{"beta1": 0.95, "max_grad_norm": 2.0, "schedule": "cos"}
Each number is 128 + 24 x the weight over its row's rms, rounded and kept within 0 to 255. Layers, rows and columns count from 0. Numbers have three digits each. The size before them is the row's rms in percent of the matrix's.

# layer 4 MLP gate, 256x128, rms 0.133, rows 228-255, columns 64-95
100:133104159099107101123136150119146166082126111145138144171083154120097092133127121177149112118142
097:179174133145115163161108125174111139128131097120128120138153120158135162108093112119136169132128
110:100134126077152133168139138127114153098156127154153096166163132144145121095102145152106145111100
109:100138105111142113117163128108112148101158088110132153165140138110179135125092148103147151132157
103:123097119141137098110175122117135078108166152123131169131152108133167110119141110121135143136132
091:137136141107146128153152103155121157150149146138165165108140146121094178112143115137128211146193
110:150145149173170149154138083120054107144125150115111170117158156147159103169100126131090129142127
109:142127137105098152099150127145090092130117109150134129106153067142173163097137121106116165091120
095:144115097127126112130105154145109100130118156124117141147148134107095103147192102110141089181146
105:158138137135159118166149152138132132097104159100128113115141130155112110126177102124148145124116
105:161136085110130117136176118110144134149109134179186075120146121130114089111134117142139136140105
092:102114105097155184151142100134137165102158106114140113156132157125138162116130132146135129167135
113:144134163123099165108113111134123143150092167166108098115206104146110155150112099131123105123119
103:100154150140130141066126169144121165105161108157154132114131134123081124164138113115126132117126
103:114161160144146121141115116151150138108125161156189111130092145113160106148135109146114153085162
097:142169167119129099102152087134103157076127126137138138109136149148128108157118097116130148127121
106:141140111127127181118169084149154114160124148147154145102132088135135133152145152146123111168073
102:127128112096148155164163101101093120146123096133096155120110150147138130128109121158157079135103
087:119163168126137148137137118145116138116109177128166154123119110180106094099102148146129149111198
115:100094104105144135107142101161107117151136153135149124118143149188153118131101120179151129160146
095:114123133142149108116124130110135148140112122087111141117128093120132104143146140103159156127098
100:109126138146113088152115141115094148107105157103088122127123166155111137130163116079104128147174
108:112100164135129157137124131156156146137120136163141120117137109143126121100124154122150129151166
090:119129112139115173127125103141135141156114170154145138137148142148137141143159127086151153175112
105:154104157124167121131122140085147153107123125155081090140118121104106180113148132141119104139142
091:088107165118132149119144105133124142118125160131129133166116133172152173121145138108136115142110
098:121134137148130172127084122111146150145163118104073110096119131119152146131119127116136143162130
098:121132098121114085149110098116144129113159118163162143153139160143105155135081123121142175118138
# layer 4 MLP up, 256x128, rms 0.135, rows 228-255, columns 64-95
105:128129136135138165118135146145146187103138106113076127144103158094083088089152158134137122118143
098:135159092117165128089112129115137139134144144147113117092130173092114090153113127135123150112117
111:114112156163155132144161125100106130130133156144134099162085097128113126110076110120124158132139
104:138083173155069152145134160115118138152118138157142117099168136134115111136144131153100143128129
097:114120109123133169127121095125130172145134099113118127136137125066120130110113166129109147137153
097:125153122139119129105088154133153149101125188125103065136139126074113149118191100125124142128126
098:129113134159096101132127125153093137125136143140124150098137153120141118134136121150143113092177
094:140150103121126093133089126116096128131120151105156146123112142106129102161162132143167126161173
092:143130143157152133124126135108119097122162129117127117117113165104151070139144127144181087134126
098:088117154124083105124122122123146105137154160145132104153130139101150130134092139153074156108141
102:103098080116151141109163093123196118087078131181135137151097131096103125109111142122093160113127
091:145115110167155119123101114086104117103114079135141163119134117090105132136130172145114111165112
097:133164173126157119158163138149112150111114124143146139125145142133113127114140104163109085127118
096:139175136123102135123123097123098140110148138157127108124184143138146096133081117098132137143103
108:103169125102093103139148095117128106129095158152136128157134152146140150115142126083120161090134
098:091119098099129182146154160123152129126128086103133123152119123106148147139147149147102085128143
102:140157127165090186119142083129137179149143118125126153124120124168153129118143126145114114122132
094:143151129181137120117120159110152129103087127127104103140103097106148180138133095102140148107165
091:126106116117125105159135143110130134102095116133122116169136110087147164155091128114139144155111
101:163141148106133158087111146151135119132098099153100155143134124116144163108159109116110116167129
107:119125119148105151143139115102121126155121146113117147133134137092141131169138150119135122122107
100:116156094147111101111138133116133126073128076115138146128145142156142192098109148146162112111074
104:122180114124140095135123125094126160132121129147108152116123148173096141140159088127129127151136
083:118121169160147153139155092138162126166152171128146090108134108135125142140056120163136140154114
094:104126090126102078157159142168125118143135114117148176136150176125144134107124137096147141121124
094:111113113107139123131137111111143135110090110112163143144076137067114147093129113145132176146152
097:136149132164136135147109174100141146112165076104115083120142104115150138197133116136201135162150
110:118127106120151125080123147149181150116125154144145135161104155158146137145114123110152140094163
# layer 4 MLP down (transposed), 256x128, rms 0.0621, rows 228-255, columns 64-95
106:138080147135094122142117179126160091096171073109100139152115183123073079076138082128134120155120
099:149124143116103117107091104127119090103173128153099083109143093108146111108143115067127122099150
099:127141153148091145154105116151112132137115156175129122149119149101169116120130135137108121110122
103:092147117131123134149124121099095097129118148124147073127136129123143092109144109147151135170127
100:142155133134112131158121132125103119126106189124157152139118090145130154119158128151130153141072
099:135157184106134096162139113143151142155125096124150151151143159139110111129111116123140136154154
103:113137164112151169168134094181109124138155119123117123144122118136150130144134152138130169121150
105:146124134120143132109089087133072145113078121113140134158134133122137141199132139106160119143144
095:069123157127121148118075143125128131171148186144122126174112108124132150099144101161122092109131
098:146144124143134131130141110144171150149132119131136094200160105134155093155123139101143142104099
100:118133093141112139148119113142143095155095103140144101186132111082089076104140118133114130138138
102:141158123097163139182142152125134076135132151132104092167078153088097091194137134097157106118097
105:155161108119145146136109113118111143160107091092108105082117136136154147147108095155104154151113
096:099124115152123139150143153144103123115120192110110124154134145132083176116138126137125128079134
107:099108104111150097163133172096139118157099102114148138156094155150124133110157095114143103126150
086:115106120128114101119101123072095109113102144114141121151098136170139085139153174110145091093102
105:103122154162102127103147135133184121133148153111153163127092157116097124129138136090156101107115
089:124158140102088148120150116084096178130133104120162171128132087159168084165118141120140141142123
088:119159143092137126158144149120113105141152114134096111108115096156112124131129165158145128132141
098:121137090122145121119136143109139127162141167113115112144108151128160136158082174133167141071109
104:127111109089136127130180127124134134136113101148104124108123145152158090096103123113141109130083
102:109135103111116118129096129173116109163153138139153150144140114106143156177099124123117146142129
102:151158107093136093074149120094150099121118096161140137104104140110117147129100134135120154124102
091:141159154138105126150107165108115089106174127101115068108110077126098128077071101164113129133141
095:123108110103094152157097078111086163146104122106114158141157136122122150166138133127139118088132
093:137134159132125141153133134119107126120102078138107149129125108151142136108108129132136142135124
082:134155147189128131098157100179096136138173130160112105107135124127121112109122126125144095122122
111:142162137095136123176119089162125098137128106130155151138103076172137159172106076148121155119098